Weights of a small transformer language model: vocabulary 8192, a variant of Adam for these matrices.
Each number is 500 + 40 x the weight over its row's rms, rounded and kept within 0 to 999. Layers, rows and columns count from 0. Numbers have three digits each. The size before them is the row's rms in percent of the matrix's.

# down: layer 5 MLP down (transposed), 576x192, rms 0.0498, rows 90-158, columns 96-191
# up: layer 5 MLP up, 576x192, rms 0.0648, rows 91-159, columns 96-191
down90 102:516488449541476470518506496526564572562453486534563504442460464460442512441532446497506501455436566494500556485505530474541499486411488455472512557562529528464556476525477553494532579464492488490497549580558547499516496421470473513425440494505521462471455512508529553436529499469488471481
up91 097:502529524475415497535516562510564547553468493591559513490483510496489512433496509498484519521477450492504548568414458454498471493456482500539450592583524492440478475466520497450467528547538499527489517508488529529505452510517466445544523492463499488490489491543481561504509487494513422466
down91 096:428449521532537491453390503476478477482534495456561624509490488512468539472542519576533465478513469488442458504507452536468517467513494474445419499445529550423501546481520525485451456466556505555544502545552474537531524527487539536570560553458499465605444450553458539479466478485535490518
up92 099:616462478572468490435485511489469497495500478446562492488509481504493497526539528479551473512455566417469471481524473455523556477464545432509533500496511516511515507467468542558473532507494522478487495395404521509461578435440528544582535459481451558422528467499518542420538502543509465543
down92 099:543520510548465448510523494457557426515376454483538467526505534561506517510513548512503526533457507511509522489532464566499566532508499497438516463549580530475462535471532488516435531527522521568475470458459508550425477413490463409528534558492574515481504529432490457513500486487439513471
up93 100:485558441554576460520488542518523525498539531459497467524466512509503501515478488504525502495517539585500490488533467551474526525527517500525449595511462543510441455429515535501487425489468452499575526572534494460453532500468533529475562506493497424584487503506473489527534509526475506539
down93 096:460437473482540495453643546535476532504556452507517524501487412468586499460516508441535491479441493495478503420444466472522458519557446528517530524565503499427533485506531454523482503507511455535506588508530447496526411472522564467446516506505592460514443502549488529510462518372496463455
up94 100:578564472622508525456529473581505459422504513546494507525506459497523493488457442575515450539621431511506493444523499484437477519521497477442559503529411492528559526452482509546547498507506573573547439483491444522515447537453525463557494515478410463463530564521562569536529534530579496566
down94 094:481525550459550505466459548403453487521444406499433446469488473483495454425451492509478496490425480524510475553495541498488453539549498480459478535522469609532512521558415507530496508546453507539504570520487506507570481524469518481471476534438528521534460563541521508481495555387456522486
up95 092:481462470429561513416540466510504560457458503486523522527530497568561560409490553478515464509561561425539486437546524458589512527542492435498477542516490519546531480501460511478509576480415515451519553488572456453492513507532504461519540541586521501437473527477476464564560416457450460547
down95 098:557583449528532485490471522491518531527402449537565449577503521513443529543535518446523480389458569538548486462486510486516429431483530543505516599492480523506485494490484503530391522482525495456436522529480466570486483505563483567511466519409454473550489496486508488431487506502507528447
up96 093:456426480454492554397513495467493472519468474499496498496542467497418539470510434499400564653516493548533489506473454434582450499487561460495572525550488539442541491516536559415493462480516474516465477493456461473521541521548507488517541456566544483522556536459499456464423420491509538536
down96 092:493522501556500513556462483458544483558541541616513505548476535465507517472430506510465466452515485525469525504506531578473544536494453529491478563526490454499551549493439514452535534556489473438536498467416590498459532430501438450548482571457479550554518524521510515525537490501474501498
up97 105:547496494485534499455499541490537540534545503522442498449487519423503514512423484540494449566496413501493495470465498491451525492505544554481488426519468545498547494436511516490541482406509441507455554452487516510515416551481496482509501482496446573574461497422499523498522475531514535458
down97 106:542489480523565442447441535511590562540559519524522526551551480463472521496472503502487523468416541495448535512470553429449527525505527463489533435466499464539474546482443504454550487517509586413459522491529493517457471541466477515502489470472546518484470474499470527509459452505545506523
up98 103:572537454503506539476520510580469491462524514473532446424527452441473625487531506525569422428487507508554495383453531549502508542488555457513520532487446505506461450470447507493545495447548496472459462464509511470526438490529542512491521466510493496497527514486516471466514511545468459564
down98 095:572457529494503443459452528452546506459611498491462526477496445518515477483556499510504493499439558556571504471466437491551475468506458452464576523574431524447523451498460486492486523480502521502539563545482496471575481534506499508537483518452529467487513480531494530522447421559534517575
up99 093:535499447469522474489500537499499551439502467536491433508500506549452549511500523448481530520536528505540528520492508450515528493547514536439511521541440515472503475479502552573485443501522522484526517573466483448452604469602482526532467481483467491544495509413483512441512563534420402524
down99 085:462440559580526477451458488478487455554534497480485499527513530415516477516468502536588515453512455514492522534509578586562469554538455442520578560504521442406502562506499478429515554508539486455527543402510500560423463530448552443478462505515552556483501496493417500544548531467476595483
up100 105:535477419530440525434408558495499603538432442504553523454498544485518533522499457437562505565532507494503545505491500563547543503528567455552489488559526491492466518446558505550538514516516516530480533473501496456465516495440404483482509486469488509525547488489517487447460493517520491447
down100 115:461477551518478460497592569498518502553468482570460495531507553462515488510438441528490490447460471439485450528412522490459435525525480464501477533509581536450531543576418479500497552474518548504547540548522553528538472447475474518523484454545525495522461517514479595529556473521509485504
up101 108:504516491568515556396485486453493537512357510574470490427465550519447550507455423522445498571480510520461501512551536574545523481490459519494483498524396497497492449426553502567546474476465525472421498450524511511523514536514512469459495464486494536523599468523555535492462457465558518535
down101 104:442520576517497531530431564529499439509578468508511466503482434501544525515471465484465509413470465540548511528512505448415479505498527529497462516454518421476499575482458477503460540537518513514477516595536560479472524558565496524493565514602503500473489523493456433543546482508508493556
up102 103:517480525495524461500525519486459541566482498504527536479530458457475446526465464495464558547499528428545576494469493452554547538461483539470533543508501455525423496478472555461477515486479565464479533470521468453517499550485491448515523464514466489568504492447545502556528477486477491451
down102 099:439480507554548476509389460497459518521545456585414489506526474574463464494495524429493535507546531485510479477525540465506511529470515518497490577568438521524498526529511520520480486537511503461477477545561486496512505490436575462464506499427529430407423545518486538488531455497493468493
up103 092:499523534488495477515490503535516494463573559546549532495497504526455481430421537477569566489465479506509533539495477539572478518452457461536482483551536424518560542520517542484436452492457497456524487559498473544513446465489525500479472409507480460481514504451492456522506401483547512475
down103 086:563499468451490529511491464456551523505585426495527453454506573506495490516585492532505545477497535464499451511520445464360444566569506538469463447480474512450484439485549440507512470490557512524500486418548538579472496539567554496418514528530518528418419490495534511512463415528519447566
up104 088:534469569531448512546511497560443475471486447527487515417554559517563408508485475475472454526536551561432516407497484499475567523507492504495514496504548457490420445560485500484507484515492473546500478547475556547517511571581540499463580520507418531461565519579486411449506498441485440537
down104 081:482494518495458462485474445481460474521610526470576460571509430548510622489535514558484552467472468437518470524475488527493448476530436550553460510504510544463524515476511576480499455456507511421424501493506570469525405429410465456474462528509544489514477464479516480539500525525489502538
up105 108:537540547512542484551535491510487528413415479486519495442520531531499497537514539537502565539476551503487527419467549496463541515483452404429470588543523537485500511525472488458565476495529499461463464476447500488440543545420500447475512515412496586446473510463555551451517479524448550478
down105 104:417500517491469578479505565546520459456653472521464489437543516493513536454493537566481527453489555458501563456485533508471475596531523585471496497525513530548489553451492521428513492419522492518435467490541452522530507566500579521483494496484495437491487537530530532416516483478510479480
up106 114:580489522520576512515493499480537544428471475499565501461444552506460524510425467410459499573589432494510494492395577490488542514425494509554426493515480542496534485443518529514536580496504501481560502405526513464433489594472553489515604494527432511530487522442504486480461474478539446524
down106 123:474530525623590479456434512477490562444410499597577484512469586531440483492486421439485546485487459503452439461453560474540557422489521502441527474476537548470491513539479518543476584475539491543470496426435522456491447542523501500489520475478442497569501543506531481506416497483513531503
up107 108:461540484540510544469488538474538505440511514479528470513536568472467462505505587525459554493531494563488514492511484524539474470506441515510486646498455542443492486455531512585437477455401534489515450521479522516438537494573496500625491503485570502511451517536445495490487509524558562502
down107 101:493533544475568461517597560517520414530529497477564460538494471559521493486587525505497511519469519508487459529457521482561442447537439479538573533442505441530500496489499493523454528537441468427508476585452461535533484536518518467482476610483545530475487506522511399512503548543476523455
up108 106:492425485537516567486463482503470457516461479554536498491422549478471489529458478543512420437489477582543562490521525494539583481507504539472550517501523557532574511421534501579508478528464552488465420464426488526484516516438482486546566495499497522496501403487554555509509499548429530433
down108 121:521426511535471474504539497480442477488448410492496507484502522515460451500485508540513540553485544540513524560490498504459512564530495477505551468520430431537498506483505511487516464510468513508508457474481449498426482534467522444498482461480418558571516476526523498495521516546500578427
up109 099:475532533509491587513464487544532475530476524507390481445541521491501545521448489433532508486495529488489566469516459492444569504419524548487512514472464468519412483395593535422510495570450515514559404547502511485502442508548472448509412526565489586493462472464458471546482510448523550515
down109 102:482547591540513479535464510448540458484498523477466485478461524460512484580504462440470538482495447446459519546496503448490463490426489538458462420436550476511470509494541474507472517453510507530511495490481516531484484463490538546570559545432504568531462521498450495530582473468507514525
up110 098:541486444512566578560545509533496518512422471523488548513464525484495449508453489465571453482509515543435452466481582473539508500434524530517542551553522485439460492505450552501519520462497506550464471541456524453536460486498466429523475451465492490556503557528541527427532521559483425492
down110 098:513521518474484509488504488474530472563527491501471478507526541532506503591522499502506548527516438500513489516500511625448454460539485537495518555416473454532512472508452495511539399488513511550494455483497525513428572508576565515475552439546494548534550467545459482550429482432462531569
up111 091:501439570531477523547561507510539524450506511520524526496559499520600487504452512581460524478543534545511494565494575441474503492536439495486449497535504513538524542548525523495535549513461491498479505468431583506488501550408492442578526477423448471532516497444491445438512526609490493497
down111 086:477557413490484470455555492536502515442535459521497402517514508517467494462496527498549481522503439502449570447511473430573509510439443485488517474502454408390422515522587500481524529457483452478510550591500514510502519545484522505463490503495557523516448497490549515569482483499565488452
up112 106:559495453499492536472491514516495504543399498483503522441493496528470488583519453477452471486506491506489519475489491508455415614493509495503512455491440517536510547421466475517509496410542572482489555432517531486497550502511496480508545399523532558468455423476593487423483542446505472500
down112 102:485522533552535491489497530543457505486516504476510455541485493500524464609511578563546480478566523501491491509469563455496502447485567491493517498498586496555456466467511551513468421472554506462477508441500463526494478491489475517507515370454443508449455505462514534477555417538535489463
up113 103:490516541518493596394545523567480509503409499450495524384551464484470439531474515490518461523502500465523539448529499505474565478555576470439514451447598529537482495513520584517547525525488534503501463474566462464541463532473528527454508485492450450523529496537511510486499553515495500529
down113 104:486516555448519459498568484526452468462497524414514481556403555511551532504442531502544474564449564575508468539510589480489521438528463499570536499507580556435526463499515529422489491522506511460458448526519458482528512483540477462510478491510491562508564472528494504573444513436522467450
up114 099:450479536590486506498514539440486448428475549526537514469525568458527512567461581477568464499504531490517527563448477489471481467515553530508448516457471414582478545466509570501500493498468541510535495482581521510466493557531551455430497483494439479520477566494554470497526526544545507575
down114 101:490571489608524471477540503454538465504470510523520549466474464535508488458533532520471509532462507521521523438483539504507461449471563564494489499534548573379452462542524553477502571545545503453504481515477552578499549529435592419523547550477506499413467492452474535483463522471489499507
up115 108:523543591521512500472517534538489499431548539469500478459515459475481511471450518442474532558510536521484482447498488591509446500454524545450496533520473500572523455522538504557562427493447478455545532452440504496470537531454575521505473503464430430464535442491542525509477524495520471517
down115 102:512487498429553471427488516432543459542493542467417465487525513480523510528494493481465509477536527472482571557450496464485514631529535511506532476506479521552541417486416413475514459541490570513568498481469477562498517541491546399491480510526490459446571559488514492568497473557522520479
up116 096:478489553543519524512524447506529477479465529485557501530495526540431469477451576523523478530534503520536544447551489551590563412488532474438536468519430435495541508559526525557519451512446498485544505493513500475581507453500506481492550462471552471398469500476556541469544495519494470492
down116 103:537475444547478435515427484433509576526465557547470460500440502407450510535485513465503464505526532464479464528520451475461517456504449452496452517591520527512486484459475529499499570492372579477480467507508464516515487533503510555404509504519522471453479608478552499481496496509478488520
up117 111:505524482548500468503523529476447565513410465534524524568551421543533522459488567479489482487500530554521510587499468476557533487477481513471466503599472416471563471497571537547581493501497559530457501490519520454459457446476492453471512575510473544493542477532575544509525541441515417488
down117 116:545525456442557502504523566538553484493586440412470541495502543544478531503513491533528529526495529460553507446455540491465474511437530523425457515464523483461446487487537531429485481450481465548569533473547537511499579470529531498451493566555496546499515504466470542514454594457495389554
up118 106:456496490488517517492521482541530505514524459480537529465560507393387485505510589539506462457547543567535503506486485541448545480442534505486418522507528459481598452486545508566465430549460586530423497544513515461496525552446512549439609490526480517596449450529435519515517506534506508496
down118 113:484468435519434457545519482511532444507576504449530552524502497477450492536487520489477472480516511498533580512542431548490522462419489534516500462472562475504463586496518517450518458464468521542490550466596522550563492494484487469462508495475497486496453521420468552459611422445518502479
up119 090:515484558479507485463501485488509543470499545457483368524509445515524557531499527469498497493520492513415550494440508506519549495441507490571579526464506503473500471449503467441494446561522443472496415561557537442541561564532524493510535543568516475441552467501515528458465499520489469544
down119 089:524551608571517539466424432490451510611552494487537471488514563542473497494495472463510432447468529465489416542451528496439517462525546426494475575526523459386509465528514562503535526482446396502541523499478512513460505523526517515475471502493483524484538478471532493446520513467473514504
up120 091:468568488540513449535466490563500503508519517531471593472585450512490539502492559502492577457509478476458537433486519433514529561585527565468421471544472556572477549500482453504420489486522459574443480492516540512461500473507591546545560480655467511496542527482465523548507534522505512461
down120 083:499475547448401506464456470508506469495568481460491486504494516461434540531543535481444548490452498560512503593500484539485590454581506527551434510484491477473527483509443482488498465436502533427451531511516492527484474568534545407483535466494459577522442513579478494467531508546552447530
up121 099:494481452553508490457542406435448519485474558504552525496499448478589528543501588487513477511554512507540489450507526474493534558528550467496439549469444497490514447471531514379519443513450529456535488533511439501428504526455524519558498462489528461454485474518532516514534470489470469520
down121 093:478516545478501538488545521528449486492540473525473451552517497563488464425500448474568446433510448580477512453605559555474455463460455433594457591508502516509557501473424456489499504487474449518550565537524536447504495529497506500449495562465486471483509478503497477469515452524516555506
up122 091:456479502451533561503514498539475465510459480566524458487486486430442452537439551490483516496508485484516510506582511496457471507479556513522528477479490496620468500421506550464542384515466489464538407501378538490518543532521507452458503451455516492466537443514517478532453463497535465495
down122 088:510526593471516534547488504493488416507526565540432512504444493518482420492572518432561535539584461472519545534500534476564541574479481555468478489509556561406472508519491490521507516461543580543563507445545458411514501525516519467495483490485505527484500534482456529464528464487543552403
up123 098:502464450488467455491538454502467521450457473491494439503539495524476511434505486552479593483460555474506581447525519557548486507526479537496440524560464474453479471473565449543499499575457484443590461486459462472502426530475436439513476538558535450546537519484518552503484510548498504518
down123 090:495474535527480527464495531526518492522465495511534566503520474477502482522517466416485580472523482514556501550465517454440404466503528553504547437432496469515450481553573487452503491457530471583404506516508463500445541495489451487549594517511461476503389445407489484470546511465524475484
up124 097:505543443453458514514467519504495469437415538573556489424514480495469456398455495538496497472499497568449467495569423545483507506496483475494456552573498507466486488535491533518551464420463588495487567588468555492417450478447460472531406501536478585518499487483454513473524569477489509499
down124 094:531567417532487495517500459573465425487468493526484404445525588473517486540455489528474507528498522565486482524456431446480507493365391498479508493537518402479510497487578466532537489507505432484488548526517502554519452533536536490501475432509554488497442479514552532491577506548471532529
up125 097:559492477486482556410486464572517458484581594510523516572519513407447472487497474576522494497568497483495560487579501459535510521465505543497518562457507447415500484596542522524431450525483467540507424512545536500495476533455526457491477469565503459489529492480493517472523409485568505466
down125 092:488484486508518477543591421537442526483604502506476427518480523514581468523519508510465462510468521563507556483443445511532504476536504529516502510527463477569532538526555504441457475477521466463552547487488493474532519479550497496452474483476495433529500547520449578545560520556501526517
up126 089:471490480496541523537552540506500497519456611440522505440542460420482464513518535559535451524460532432519506477433552523530477432512478488438536519485557399525495484561524506465419457554494486446464455510516410491525541493441536481474492466555499498517531475443588514443449515543489502516
down126 087:542481531575452506470530408475509453508492416532453527481503545523502545569464510443504510489571499521501504486504412479424527545377515560479433495546471562431476523567508497476610509448493491519483568557485545533496450515436545504531508530485482518474544476482403495538516448487519525546
up127 089:524514490502530514411508501499437550539458540499501444512526528518551558564471579459552475487510420474541497484459537494483535503445444526375554494481481484517498382494462491515577468532499486455488498513553537517540537565511434523546493490496474552469501530411469488542478463477568501511
down127 095:453504573484492469535340511544422497526457491513561494551474496500473503471484448507540554519546471514441495539534502509500565472434524494511491494532519539468567486502511507505529554434494463527519428461516444428506483569513501457602538520473517500490523539514538449484526470522482523490
up128 091:443558479575544532492473440570404553543532490526534547524508517480486456525515523443472487511410502493488532526482456521480508500503487477533493536460464505471472573463513529539578490475426456494427560545541432494465479592483462469455511492544535562524482466465557482503518497518538527454
down128 088:499452586525512500554508493486536479475515533604470541489528523529446436478448491449511498452480497498527493489444542577447461503491504474492559480489583522490515532462510471539396535506536430525455516566443538491547473493549513459516419555457516453547470520533507444455527516483442432512
up129 105:498578579522523486557532521491480459511505444519475523520474457471505502523518510543458530488499455538530552493491480475557542479467481480374453561496492513535483514412504545495496465429449488472458532454408495480430540495486527474411466544457487537435473513477541512511554546465544537517
down129 102:538549486583551490515502539494439479550576533530475549470448544474450493503511560456517555500481467542504492531512502418553544518528412442507501529441499548499512439520477386441528504512504462454530534562580469482501545531496434537447442456432568512500476461510476522504468540570542461454
up130 111:583456501517479454469473490565419605451409504554536575482580479518432563472456501543546443515514447533500482504452509587538464516491467487504507479508499547540553435501589537534540492413506551503507465475518492485537586486471506436492540489487446488501413531541579465514542501500469485530
down130 118:555520598540475469530572447536501550599374527522526510489484500480460479480496495467528465459479457473533502494495470494450541481453492489489490504524581531481466576545504504479460479478533466583490420498539473505474505514517505454484502552425544488417422497508465494492535439502503523535
up131 096:508530516548532527448494480483476569489509516540525374355516505487471511512450591465461529573532544453523513450541482587556578486518536492490569538519531602528456514523544513538463566497474508477518573481535533499526529556405509478527500558499517480538494544500441441464566421464459500493
down131 092:450404449515508480577495475489464420470521490516472540488468542550520429456546427519510578532532460433561431558441538518512492489500485492460565501505456489477620485472528527480484510481564503488565462460535541554493473493498470468485542477532569481446491465577450494489472480553557455477
up132 093:503475499513502589490526553494541477478467498533496493560439460479487469537509452449539516457503514597500466452516569510542567497548569483563532529483502499492448547438467546550546467442473440493457516543501515437521499462491423514508530540546556439513473505504490528497492450422491520480
down132 091:493491504485570444543434542507488554576429521480501504498531539464461512482472579559421507503436504576493480520460408493473515501491418445512461534495494416465507498536494537484501554565559554481506479498434546616472514553479571492512447461506454563536554521543496579552512463483534520490
up133 099:503470445491462470419489516482547494488500621464536478475530504460501539474521446529491510426493519460449547533491514515480557563442494531481456542436516482522464469527481500435507476433479473467514460524585477528455505543447517471539558501502485541568464551524511542524525505557451558465
down133 095:508553520527466520519493558515510543532559430517446475410491511571496475485486493472477536553550533499550538439483474487476490448506532431507567460479442523482491549454598536494501525523517456589435556506497512460451503460525556475545480515535485526497489448453500508453529424463423487470
up134 107:514506564538487559479519477432493530464479493513498476455471474451473443509513544541480500419506490536525449551591507477510509492440498495538461526495522502535500492496519545532474485457479503471495430470500553495481506538507457457486615559456435529572436473504494470406600512497498414515
down134 107:576463492428519446497546516470527467515529428469553456561464593438537450449513461549440534480513523531492522529525522545502504454564450445485503451519510576505494505516514553409508491469556517570358468508557547574489470465592463549573517486475519476515501500450522507485512510507442447528
up135 098:489477496446513574457483557572527479522463498512533541523566559432501536529513521523505476524511586528459596507521456536551486515516426548458451496438429589514499460508533586505557447504429513501507580480411548485533468480490455521528491454475548456517396480506518474503500560514493527527
down135 093:460541540519490507539437482550582526540579502437541538486484452513469487550588545461523485481583506452477515490505480461499444568483475555531464510533461475390453447533563498464400474546460567457545520450495526513509504543469488560484494522522553397466471582571479504530441479504450511442
up136 098:549460552456506536411500516421497484462513488516495450464477525513522518491476551474506461564487470511541491417465521475535467455535612471478569553503542467450518499526493515514399540558502554421466416461449526507536336494503549488492480439477465527466539497448516427484541540552542448462
down136 098:505489509521492505452449523563437554511531455515589486493478473497568436491518427511548501530507472507521443538506448500518465493532534534497503555524525483472522489514521456537503509489446467436512488529443431511439471481540514491502532492490482488550527492497608521489526480483446559473
up137 105:498503485584508536445543442543446559476432514532524475424532535440512508545433497563571444503493507555456469530482491551491501516459526457545399490505394503513389501441585511489533508493424450523548481524412552532508489499493416492495548553511502492516497466533482519516525498498523544455
down137 110:503531432456516541486432435493524538489505557494477506494509556537511528553474512484506555540392579405496531474493461430469469565503486524504504396480519510457494543464471465472587527448557530501497554451453521601476508518493532418464518467499523542487507458487512531528470500484496473484
up138 097:462534535500529477515552469561473472428481489502468486438524513553506554434536512450468485474532500480470506429484519439442550544524548474458501486558514539470521493514538539495489483417430590427506544506413534483468535505470431491484508492517422489468480470506484557512484578470544467541
down138 098:466494498465511480549558478495506438433440525452520522548481531508535464527500493484497534484472505485490471523477445515444568451610545483532502499494486431466486520422476579480457532463469529541476450499477577447495450491506519447513507525489453591614479468450529494554528542531494458524
up139 104:475595477549493500428536556486543523492479493579496469448538475512444490525472501452454499481504544592526447457559482517562552525481502525591443595460488529470526413496480513490507486445496463460447476464470522511473512525535514467516482484583566540479480452424487588505501491515521463487
down139 107:561458521493519575546519482478456481574493523524496483480481463474514554509498448596461453518575553519510487537464463529478526439495478522503524496476507483520526484503537506504560558506456511471473495426486537491512495496543465456523474511501479530499553497465528572437575437483512519481
up140 112:492560530491470503494478509541504459466401500516521501462487501478436539491466500471512474523543517446526523467557470487509484489438577508521473490521514497514510538443555502499480531495437495439511529462485520482412496530504458537488523502528397496465407453527575504508501525547487463518
down140 117:565494519513465571472565457518467466533437512543440476493466475437544504503445473509500496477500516493527507501482437502475451453505504552544458545483502541388540541529476440504488501550535505426524525589559560558503512498471464507494522435524448487492479501508516566551446486510412485510
up141 101:495463467513481508484503498416525519476431480491514433514472488544437587475522548552525483467475524550500475438470501496518604462492525503520515544534453513426470512478580575565544472539458502543422527499461508486435507492475558493500504578490512438580533535465487492484405471539453546547
down141 088:485509541468470486486563508551486509490518521492481534518514493441479529508413500584467513546433443519465420544495484563451434488556441475521471466507462399567490515514521476495508495574489505418547447496503513509530586503541459509440506473552481560510498465562493579577500498487465501512
up142 101:543544572555501471527465476510498458431439499478569538457505470545532499514560516578484439442454508511499503450503519559476498487569498506455525446538456573519533512488547503427531501519532448518425504473501554470507489495541451492496501468505465550536476488508512499511500540590575478594
down142 101:531538452473496520415383509534487498499505519444507492503495483524543497466564451576543423488509512522551483569487491506500462459477523473520443483519553475455573478432585520529502535557526514506521512542572420442532518467467503405470467527482505460525458556477475471475494512555565506493
up143 111:537513473571580435492536550466436522461485504504524456475503524532524490521411518538559527488572538533503456511426510525522547529502529473439500498544486508536467485430594573472538447460442521497505453493417482459430516555459482513518504490525540532495454508510518507529547453479562462499
down143 106:518498474563505464540515526517457434464464471531513479557500464478593518457498500480492410536512569474529528507521452478435464523452514518515473493495542474555483529501569515538471580541432488506492493527522523390513498509527545426483526487459522478493447599554463419545555410505516495509
up144 087:536539498496508485485503456477444549463548522459468494461604525487501564494488549478470573474512519443584475409562466525524389428495512502439508533519517493568583471493517491453536511495469483451468523469488448501463481539463524558497472492565483517581525429480502578506453476449471525511
down144 086:440519537567497526522445572491526481505544501465557502425483467497534479478450436542554522482492517496478465550626576470507499533464543530430467475482511522422509491462513556485489512478561527570470491476507549456494493441444444449513590529477529497444437540478602447564487474530504512469
up145 110:507493583486528538471542533512456578429402543595492524487469521513479510475490542549497531471526485461488461441482441499509577522500474487489551539587495482550449478471432486443496515500353565484496477563474507553369486473457505515491450500466531487506513462470490496481561476506467461568
down145 115:556491561526516534519490570545507473533404492517534518494555474475491533498473479530475617519477528511496496472476445506537579491515473534519492449448506505500487540505442465465402487480467423517511447450511537630485488477445505497550431529430519552533523516478508511515489511482482540517
up146 099:529526486529467466540476538495503509499458465461466520497504549498557483431485471467479515437498522554412552518497572543540469547484466500471492543567535536502507481487541518537513493502429421486482537454455599461419521513494477522455502528531409504427523514538464508432460590543553460502
down146 093:467497512483467511559585450528514521401591483453483495475462507497565482486492579521480538508543467557555499518550447495482472410559480438514515455467530500533567495516560467472507522394465485546492501484464586492496515493498479466548481455561455552531508483443487559505497444465474513510
up147 105:553514449448404515559534438491446546541458460450515491529519542545494503517464472524562507574577466543485484420538543491535594514474545470486495541496424515458450529534576487560518456531463523520475444531502487546569529470531518457492459530529446474469602475463500479422504561450487445431
down147 106:570478514491495544494446496443514449586556583466578475494477474492558460491526487430542515459436550526521503480450396463521476536466516574464539449609507513509541549441522495472471556456615455517396535467529474541548500463447454506504502474455468482518543505557482454499482503491555530548
up148 101:519559507480490577534574483601412500550503473520458520488539462422505483508516518522520526533457511423503543498524498540481488532521533514436486551467487472485465505469519538497549466509514475481451521532567506411500481454556500444471386514499529499530557513439501529532509577443415490584
down148 103:463472549507569498510569443553484480466353494572567484494427466486449525525477496604494480463493522506411411464456540535485505518476437452468563542497496523488465478587488512572497455518502509546482466508449507520497492480494516456474532514494525550518507513555486478486416448539493519505
up149 107:480586454517480593562516564534582590502505474592554541480592503488518505477519482540513489470488561452469454458537396544529503474435525572541507444521500490492507530507487526467479547463476515501453514502482511449420482560513519485464479513516559506478458463497474516454533506508546449493
down149 114:494548546419477437504449443494508419475486431468550531463502538516540588611511511500515486477511506502477474524484433459559497454503484475480526542455467537438476554519483482541533448514498510486515496523507486527457450530470494577506536539535473503480508476475455461510485546487540543458
up150 091:426482510451438480521458501507596476474484466412487501545513528521535487548534572455490447479475488563517471518490550543479522538445544547539514531506510485537459592513490494462503446567469500457471420544490527491562569530456533515488442530572528474432488550446506520518485464438492489428
down150 082:456491530482527551545461473501417556545599498503474500517490506474544483448497474521513460473516480469494504483516495444562562484557521511532518545514446478540524510551496491496419547474493486512522521390498435499536481498523512503525540455466515436572440524562478524501570435507443562586
up151 099:536562524533469511527512422485495490507509481563527510403580549469430557517425559523515508466477460551517457475431500445466516485488457532519497516537510492483450542466462470465539563486473508476465562481523500561520512569471530461548561446520474477542550536507467453460531508569474512561
down151 098:495492471538508530435429551485470505474481511509490491500442546483511484515472470468482551522523524515476557555508436459547464533423496460479434470527485550525502475493516550499540493475487522495478479482596525473570480501429576503468541520507564489514549532505501478517448565448554473516
up152 088:509431459536496500556510489468484495483424548552449540475501518489491523429481455439601508454530518432550477491524514583555539508482508503374551498540478530480369445444462566465579480490495532461442557544511533556457499473535439485467498512486440559484455477523504486479536491445512482463
down152 090:543539559547519489573438479465491480525512486480469507544510432518499487537455502499511471516468492423422481563440473546530411500524446544518458544523506527481581493506565487504482519513480447509536448505511511495460514532507510489568535484487484497535545439481554533515474443527489497495
up153 088:477527445505444488494452509518497467425533510462460449490528456447518503469495491430497519464454488557513556410526506445468506509474486489460499477484555438567538471441459478434485524499484513473456439413477548504538571556517541481507434444512515490501451479534502490487551500524530482550
down153 092:483470464463494457496360586486562463481564530462486569464487389482458528474567386483517558538465559489500463445499462491535407557484534494482435500579569526482489588564489440542521501476511481457480501531483541431520494483512534532530506532487506472488474491559538450416477482464535504485
up154 101:539556513497471480510517447514469524494510538565550475568515463470520524507495530541499462463540453542513448451473483457456558438396560469448430562470494529490545461518432479499487426499474494546535501476598544461435527480403441478480513509455466524540455507504485579485469495506515362556
down154 106:477503521488476458473444485427513506568498526486565491520469406571447507446461529552529512449466486452445479558523495513484530463480498463470485603617529452477538550469437477406509523550521497475522512478476498436480496505489567509482483455492497525540448537524528557549536492532471504475
up155 106:526467488466512488489483492491497473482519479512537402443465557496502528483453508493518498559476452465512446505555468553578510453520530471532515521514498517530455481481520480542556550533523516515496560419499542482528533574483489456545462528505470609522556460475496509492446577458602501523
down155 105:500521509443523454489506558510501440529525549548498489475541447524440518432555479506465527528466474490506533486546479523540533563459527530527493496532498514402489490467545549421598469507497489518525576495585471530548556374503545513531499496517463515464476488581474438522468485430520538526
up156 093:438530556522563500502476539511470488551513436587525461474550452487509566570444506461535489533500476453519491474491456476525523434525562494489479477482498531419489512409546495535496559483520481525366493533448451497488502501534473493522526480547485548541519475460564540455512562544438479534
down156 099:438514522497471435487488495480471491499497492520498595524545513482467533463460563538522505410471488503500502477521554491455464522576447536432574498508504461488517525472511533519476590526432514490481521507561447506443487545496538520508427489448503511517540531486450491488615393520494505502
up157 099:543566477551496505549491493522449470409485459457481376543549472433551543561504467484543482498515515527537443401503536477588528543436413483516504531566552459516486459504488526471549513525507534478496437500455593439486555581494449494471523493480513533453405503539495540496543494522562475512
down157 100:453491488521453530556500567449471494493533569524548543496472426509526520458524513434465509485483505520526523418448551439507556433506445471522561496493526515494519519465491544466484579477520494492547522481497534455545509511505435556495487460466528482561527556460494447410471536527494449451
up158 107:501493478572461574460527466477541499506494436525477516458459492493497535587483556564539462452460484539452532481594475469516487460516491554475447480539464578577485515454578493528488455514439469511491490480472645417458452569510422459545488523427491511470546543485435490483518485488518488539
down158 106:510537472498530501527413527487486502457512455470522469518493480537478513573568475427530458492519525488488488508458515470575522480469545430467515513483500484540520492484546433508471524496517460460521526543511553525533479495439508537462483540513511487487492455549468516479543469539519508576
up159 100:478540451492525546502518477503526565510559442523509503532589485550489471525402461539522546455438486465501448498541520528480483477428534470476515579555545550520523555505482575423492486474491529454467504533464516514555508549518519449539454496631535564480424513466532496386531522531524460432